{"vocab_size": 8192, "warmup_steps": 200, "final_lr_fraction": 0.1, "z_loss": 1e-05}
Each number is 128 + 32 x the weight over its row's rms, rounded and kept within 0 to 255. Layers, rows and columns count from 0. Numbers have three digits each. The size before them is the row's rms in percent of the matrix's.

# layer 16 MLP up, 768x256, rms 0.158, rows 173-222, columns 128-191
104:054135172104092156134073141143094057150097155102126152179131162078119162084109133148139151098097099099135126084116143129126184092192121098124125166145112162177093113081127099131177124133094138
103:156129148088108132097138084103107187178193182124133111113107143174104154154145124152085126096163164126141168140117140185113110169116126183099215149103123064127077114044070070109152117122138152
102:118130081156108120098185118139099121083105163152130129093148138140143131105151160118175240077181128148164095081109133111158176107119132105187153147100146118108203158094125097092090144109149130
099:215076163159124138099159154142135131113069125110151204108138076146156148109096143145219163131122105185154114144111115116130132143146131117086122079112088089152123162168056145088111122098121137
106:146131156191148097112092139128114116121108160073149038124185223103165152105102081178131119140096109155081097119104125114170114052131167122141088168125114132131106103156073217097151107104179184
103:181132112132143116128110144108173112151124060094146129127083140111145179173142139168167072096122153116130131078146071134085094118215113097140121136131108154157181152134110178111158093135177038
099:134132155121071140138129066077149155110126162150121138113088115083088164092150159099154155152098182158124190144104172179132108128124112130134118151086169166142083175128095152166073140185128134
097:145134124102140139121160150080132119132139132177097119107135150174108107165153190125174132156161060171123078141127199167134149184177131116103122099136083014140080133137146184140126084190142113
103:128109144156129111148120127131110112139133147101233101139150142125144147128125067112157173144093124034094068119175127136113103089149146102099140150118100171161158131126140129096173090134118151
098:104083138156163191108197132095127092151086082151156125169136116105118163157142136100145159101156124123065100071135117131099113128101194134118136106125083064135064160175168155154131157141130096
079:107068162136100187208128113040157180148119110111099142116087175136117178083081181113114048173089142147168125102131111092103137089162142149089113101106133085053187152116151131139139164056118140
107:155065178150115117142162117131106119198108140112123138116142116147185145143098144166122088133129165118168147137148120120184119090153116153137143060209110107142111103086126136116166112114109148
101:148101167127109056113142099083100112195123129122161151104112118089094148085105158121119141148076039110146117158125144115146127122071099135111111159070139081097150065096137151124128128132127148
104:126160150115145070167142120068158108112128095108170093099155111117123133063111136108133117169176167134127147088155101096163093128127140100104081192095145139144090115149137142084166112158077099
096:138148128156103130122134154141108145146174152159122156115145131118100116037146199114143129137121128112119151104097133077163169087112164124093128181152140143142086102117167158101127094160119154
096:152147185105106118127096185144125171156175084124160151116079138124134138164187156169110165129140097095125145096136156099163149082093107044159070113144134117151085154122136177091146115134123120
100:131139106106144087161159136167185162148128153086149145131103145159163086136084146149115102113102148114161161123169137129072116145132179115143111152109146113092120124147123121076161142131153153
108:082167149112166095100115083110125083134148131151131098151141101154134146185135128143128125175102075183122117094101187142096120092188174120162175175115087083094133156152138113086076114137104129
104:069155137124115116134081055146120080104093118122198182148116206158165122073152220172153114119157147146172135157113158173122141052136138094131146151221144134115124162096138179105127120166137113
087:145090111150068117144143179143166128107189122097165145122164107112128140124138168117087122147142119160139158098183186114107112178147152169093108119197125120121174118118099122117135203066106124
104:161176159080181081129153146150119133161153130146121104117097148122140142095130139090152079102109145168105134166134118141130148108131105101144129184054117171135078065093168185118151129089089111
100:162165108202107124145122098143105080090137124163077174129133126064170137201157117127091157126116136110149077134107124101072104054146053090102128088123106085128107135143156133127093149162105107
092:114099134067190180097100140104109095088140065088120104155107071122169147139190084159196148102131191133121126103087116146153066119170165069110131122188172131162107148122167136108160174046115112
107:135115098094161130184138152151147091128155118108169100164134134136126137174145073143066156095153114168108151124107141131089125076133142167125112113150133193123132159149107070100159115099111076
091:134150128140171173123116177163099163088102134153130111128125087114139098146082139160154108157149121092129186128144160091103101121162124087147163100166147125138159147067109122115136176137120157
105:158126123159072116122135069141130147084151099158098143117137107097152154069099104148134081148101132178153090067109152098167116161163052127098111106081172105101128137119150159128095124115176077
098:114120173076182116099139180136063169170107110175197188147098142145186148140141148181078103122136034116185189081068118049113149137165088128097153137166181122149125140108136079114123133092127106
104:089114126122141102108107167146099147169181121170128126134052129195148170170114122121188121154171142171176100075100113105143096131113155097168140190133187044159179142163109142161108186126162130
100:142161114165157168097169132133123143136108109135109163100163159073179112110149118176132079205142140156087102187128088130200164121142138096159056161147093126084120084154155121173146098139132146
095:099068130118146119130076038069125226138100172095134130156126117073116189157082161081126064173112125109108129112162169159138125114159090107110113129211142095130123121114128152144144138099128143
090:139123136217137074157173060125086139118129140146124116094135129096199152066130154141127129104131092114124136151097108094105140128128137112119083128151080187044189116143148127165155136126112182
098:065124132088076102142153066097158144138178133115027183205119162095160155146123105173083035128130095180113077120136123123081113155152115080153114085101113106143118139128077106104147112094094077
089:097085133099127094098139135091110112167121064101117096162061127077138115154172143137090136169132111152111053137126106110085169130084213129130135110138119063104149134131116099120138140114105075
097:106067085157205158107127068100087170085143182165188134126134190102116122109144118119144160187097150120144130152103149133088108101159128137143097153137129103142145170143143121157139162095190135
099:149128141163162102106099146074145143138151038143094190085113158108150124123128135138191160085152040066103122153155154098073125131158062114084128178144146135138099154098163177143120197091139120
093:107144131159146128087138085131136121119099056116117131131165106064148085179111123106096142128153128112148108165128084173169150150097077096106153161053143125144122130119093137144140148189151132
097:096165132174122133082066156180097211176118148130139144101139129115112110148094158148153106154098064181169154113099117117093105095119109175058121159143149131185126083082205147117138186112154146
086:187108132137092155156125115172111147112084103104088157058095124082141149127105165162163107133114094121098167108111118162142120114131125114129150157071195139086110141116100123173112124093154151
088:219124179176155080145131172154147117114167098140096161086121125123193108197142184119097153159052143152134198119159163068097168111132052189094124151125114148103165147120124141100101093191106141
097:110126102082079122117117149144139135148144149114139146120097088115106107162164121138161191157162091109152177100091137090099073159150169096170118096091169213126139084124121147139114103183136133
104:144149130181152072129100137117165133084111124115147152132119117085186132151106154118100136162161121117155132131126188133088106173123173083144163160138127157113158145111143134099086090098161155
096:126146140082122141157110146122119113137160088133050132136169114137186133165086114127152124096117094153101101142145152079104146125117115127148088159129126119193077110102103080086171136142147155
101:114176176074140163130117094127158122117099099089169144147129090122155148152105145062122131130147115215126147102091099140128136153133183150080163170107173114150066163162159160086125139130153158
098:136108142109082076086160143094158169092177118156103129109060101090127135122151168166108129147087121134125163122125094129173173121120139121081148139064153112111132056165203135118104110130068060
088:083171054170140130145135172138115184156100118081139155177127127105170146143144173087143134084120111152079126177053075185091087120158130065164118075069092129133153148130151134168148088109169144
126:152138108114096143073168098109154104088136159119147166174158156114121176086185124083127103182118141128092113155156052146127084144127107161056114116145104124136143065166113114157097095168136115
108:126113140114099149173135183105116111162115168099113059127138109116142123163095063129092135083108151112169104143068160182160125075066202162163144117134121124131132126108121186110151124139150151
096:107132117114192122084200195132186152086134113114100159145103145138128161122158150129082094111142173150104147108163112116207103095125136103124078065165151090091131123103109159065165147125134176
097:155125158120051115075153165118108165186105147098117152153103152128157109160112106061097110102168166119200138108149147109078165144146081135108127158119127118138086146114106102167125154162136156
101:121119173156120119179216088136139102160134115123112122092092167153127152130105207104113098116129110184137117145145097157110124150170150124138173105138092106151110201115121118121186156085079127
# layer 16 MLP down (transposed), 768x256, rms 0.0592, rows 173-222, columns 128-191
114:119135078158146150109098113078117135145114099117141132145098032163105194130109096124180127171106146077179090110137098127113099121174100102156112153163171156133133110100133170068129143117135144
107:112167141151106132133121105131202057193137091115145150126143122102103143127177166139158151124086056113137111086145110072129135098129143065151118137174136148134173148159099104121077094176129143
098:108106177083127137127110116115173145153077104189141132080103115116078135146173127145112141175078152096165101098098150172131125148130123178135151126148113142153126112119102125188111104144117115
100:108142025146114133150086131138148144113120081214046105152137094149152133147113077077094109190118127197203116119178135082128200086134116122069110120098107123157106110153152132077115123142110148
100:101100122160065129132159123082129155130166069159121123116140131107101132103168095140086153144136134136156149098101126112113125137158120117085143161154142178081134161149101106143118154104163146
111:112147129086166116154101108144143098162126179178175144133100182143038100130144113118142110115170180079082185123106118104105164125074115080091104117229128188150119149153115192143090132099106163
102:106098164140182132152118136115090148125144143144192102145172150154145169127134131089150127146125119146087132131132114084113142156107134163134031122137192144120097132114103043087131162102104109
096:072112121151113181135112118132128156110154065095167142143150116105117209134149161071119140093164125081122098136117143096151127120122109151082139101102130183158080087168070096123138167135116123
103:133100128117169194118133123125189159130122122140154167172115160149194119188091184131139120106162142094184168171107096115155153071069128093152139204144108118137090102097125092160125165107124157
095:159137122127101071148096125162102146103132127137097106071100132195099088142071144129114165114112182131150140117094190124105186169140086121149086122181143102120086122162136112100125098168184213
100:121135111124116097107135110179138117099174111045122119093100146125120107174135136086158115085083129106105138130153187188120121139102100168107134152164091155116152115125147095178116102155112144
096:177152105142190145132096172064175151070110125121052106171132108135116029117143119073117154127166072098141068128122137135117163108164113100124121185087109135157086123124148124144139108174114124
091:102142129144143132139114099143107130071130095077076118165153090133168132079186116122077113129188151139180104097128136098122182160141109130185118102138115211139110141160137118174128142169091173
093:144085090115120086095147156144121130127141096114117187165125142165132122162096149129129149136143084109096104078086193148082121058141137146127156151132134049183177136095143086090145147133138125
095:135163124100102127139046105130143140105119146160160166116139155187180113156148125128128113157086152096098138113166127126089068130124068175151123130178144124150182185132122082144132126150105036
101:160095125110163109138141129214123090073161167199161121122144109080197141116125071158093121078135112189164119128107146138125127100115146108068118143033190128144186139100106143139135112168158048
099:105144177092143143061149116150100088124106121119073169113135090127092138132112129177129172181148171159140116123103094144146136146116076111099153102137132132102091092121167164138095147158138119
102:130164112191117222173119132088124125075068181097124142083084169095120098066094160135143088102113177096111133137109109110082136145190122138063112129118127172118066119157115168143161169121117170
102:134075198116093148138136158086118181117132190178103120218086117152164157086119121129185133131181085165114116095095140117072131182148156165130086100110158138115172120092154117164094121122145112
083:130105100131072140077198104131057130102068152172096127122106123128142104155133112110144158126170144088135109135158119065126097131135189122122135073127113129177070165165089142103123101218052113
099:079139141107173160162099071117151153171097141120160164101159097099154093168123094110148202090197155147119129160167182123158112126130176219128114136101123114130148112144101106101064130087079191
098:068132148155173167138133135098103079105140082145151116087110170152093151106151175119134104131115171123071119121126173181132139200121125137112182127122107102097151124130065129161156133162128194
092:141118114152094133125122105101156151170133128140143137156142115151126076183094116149162106089099166071149089110137113083177174080066082128166152173086142161108139128145138143166112075172128104
101:163169133148076128097086071129136152120193092085137083171147093207142104065095181137138133087095157089116122099129131135128074107079107138114092140106140073151099109141166132117122175152172198
095:139165097164089084121149080127125161140158106083120177146120116088144140144173134159130153165081144081136116112122112195179138127086107109149092173108140076106086148175137183131126115111061110
100:126100082104144123144155189036195105114114127125152101138117152161150110166195137139178179115111137138107155173138144158110103116125120134118112148210126139173129114155106104130125147095088146
101:164149084145084154176093146160187120076163124088112131114141113055144146102117186133204131112098163163091115129195151198129162104088179085148146099089154166059132187110120154116110133142126152
098:151125147131102170143127137090144116117134141113109166158178077097119124137085110099117186117082128134072104202089139104130149140128126203084084127116155172104115099101118167108199067146098171
104:126132112077153159078103085135116099062174147137159150133133093077136115138140133076176136072133167096140108062140197123100143101167118150118143112095096135166092147167130163176120146129103178
089:125167100145091143083193200129119020112167085106115146032121154164133084096182116147148155091109133086141171118093123142100110145091124183110125127076097163144134142137169095102118113145119204
099:126129182131124141084143082050139131094092137158078123115128145111137091134175035108139126159187181124120123149128106129154116165107100100138160118184117122184109180132085201120152107096091130
096:143128060158156146124166115138157135098107164169187103079150070172161095129077121074108153158111207106113119111090158124179124108119122142165096175114084141134159138087159154091087146139095155
085:162114093143067132085162079131087149127086124148167151117120097135147080109074086145142153165139136182173065127123120121152184143142118126140168192111161158135124122116088156123091128161079110
102:110114116161111113109103118134226080115125159163136141163216143113131089156122132217132180166081076136096096132138160113128087106082073181151139132130139141164098114095129112111094131186143125
095:103114079112128112142084098139079110066150189130151116110182107153088126174160148146135147133112130129163092087086160129168136062120109136120130098132102182159179180100096142103165124196143137
100:179116112174149105149158113148198125136208120118120099191120091149190176172126139105084104145134077120135149130118079132158093090096144120066141108151078145084114123155124090159101128107084188
101:101138133122187146201159140104120086120185122151104044146149125105114108090078109068164155104123110089140118069114149087146172164120098122152145084137093112103094155106126094119112060132086114
080:120157149147164118113187159000131086155119147123135068129135098158093093101139110125096177164141158120109120183117083097131120143125123097114141084150161119142175144119099114077105130123130115
085:113105165108120124116128092066117093135114161150099058159154134167049170163108135174194106141156087098139146191100137176091154126123154100181135097115161150157065090128119145078143122147199211
098:146166169130107195140119139127110133107070138135103094090145139175164149080102089182116089120127148158153090099131155066139116133102097170107108121137163139148159090139140124141144153149116111
108:082099146133102091140130142125153114181151120176127100118148133192155103144133101140096151135103099146081081119062148087089112098077095160116086118167123108109184121079136049126155085148075104
091:133139184147130089098144024125095123103127105110157176113083091132153098115187129140103146152152155117089184161082157177185140179151137116110098175202170177121097166139147134153127057129122138
102:145099069103158065107113167142191097096163132166118167106117182146112106137110119148104067124135156078150146162140108170142152114063156094116127152113138078113135099168100109091138153122124149
108:122156121133127083188074190191132110108079102124163174126108135106158123077125124163145120138097172098118145147091113166115137165125156130153156123153176188154120089128092097078124106144107095
087:157142112105155126154112126110109112120102177125102133171130117137112143097074083088094166061131139130113138115149135052165193127107147115120104159107092103157133104188118091044096082156152108
113:102074125088171173108141188159141092073083082118181153193156102142132137151154157122175102167122208101100195134142113140151162070108213135098122148173043118122117092126140143113094132076131068
117:127163110209123155129160110082159136117017140131170114149156106136133157149114142143121089155089150166103138139146137069085098094118098106182128111097154110117145123109121130118130062128133116
101:107092173107090168113106115184163133105119122161089122105146124128150075166173098119136148145108065101147046133143118165118121092107125122145147162172155129132124090121131094122071102074177106
097:180132081094152130136157084108128112069179090131148091061149151136098116115083166136093171104085165111108101142109173122126141127103128078156109188153150128059207102150122155207133098080147085
104:135141157148129142179163140097104132101144158169181137149166141146111086093149184153105128156178114180118133110098179101124096110154158136147126097102096139108101156101102133133136087110168090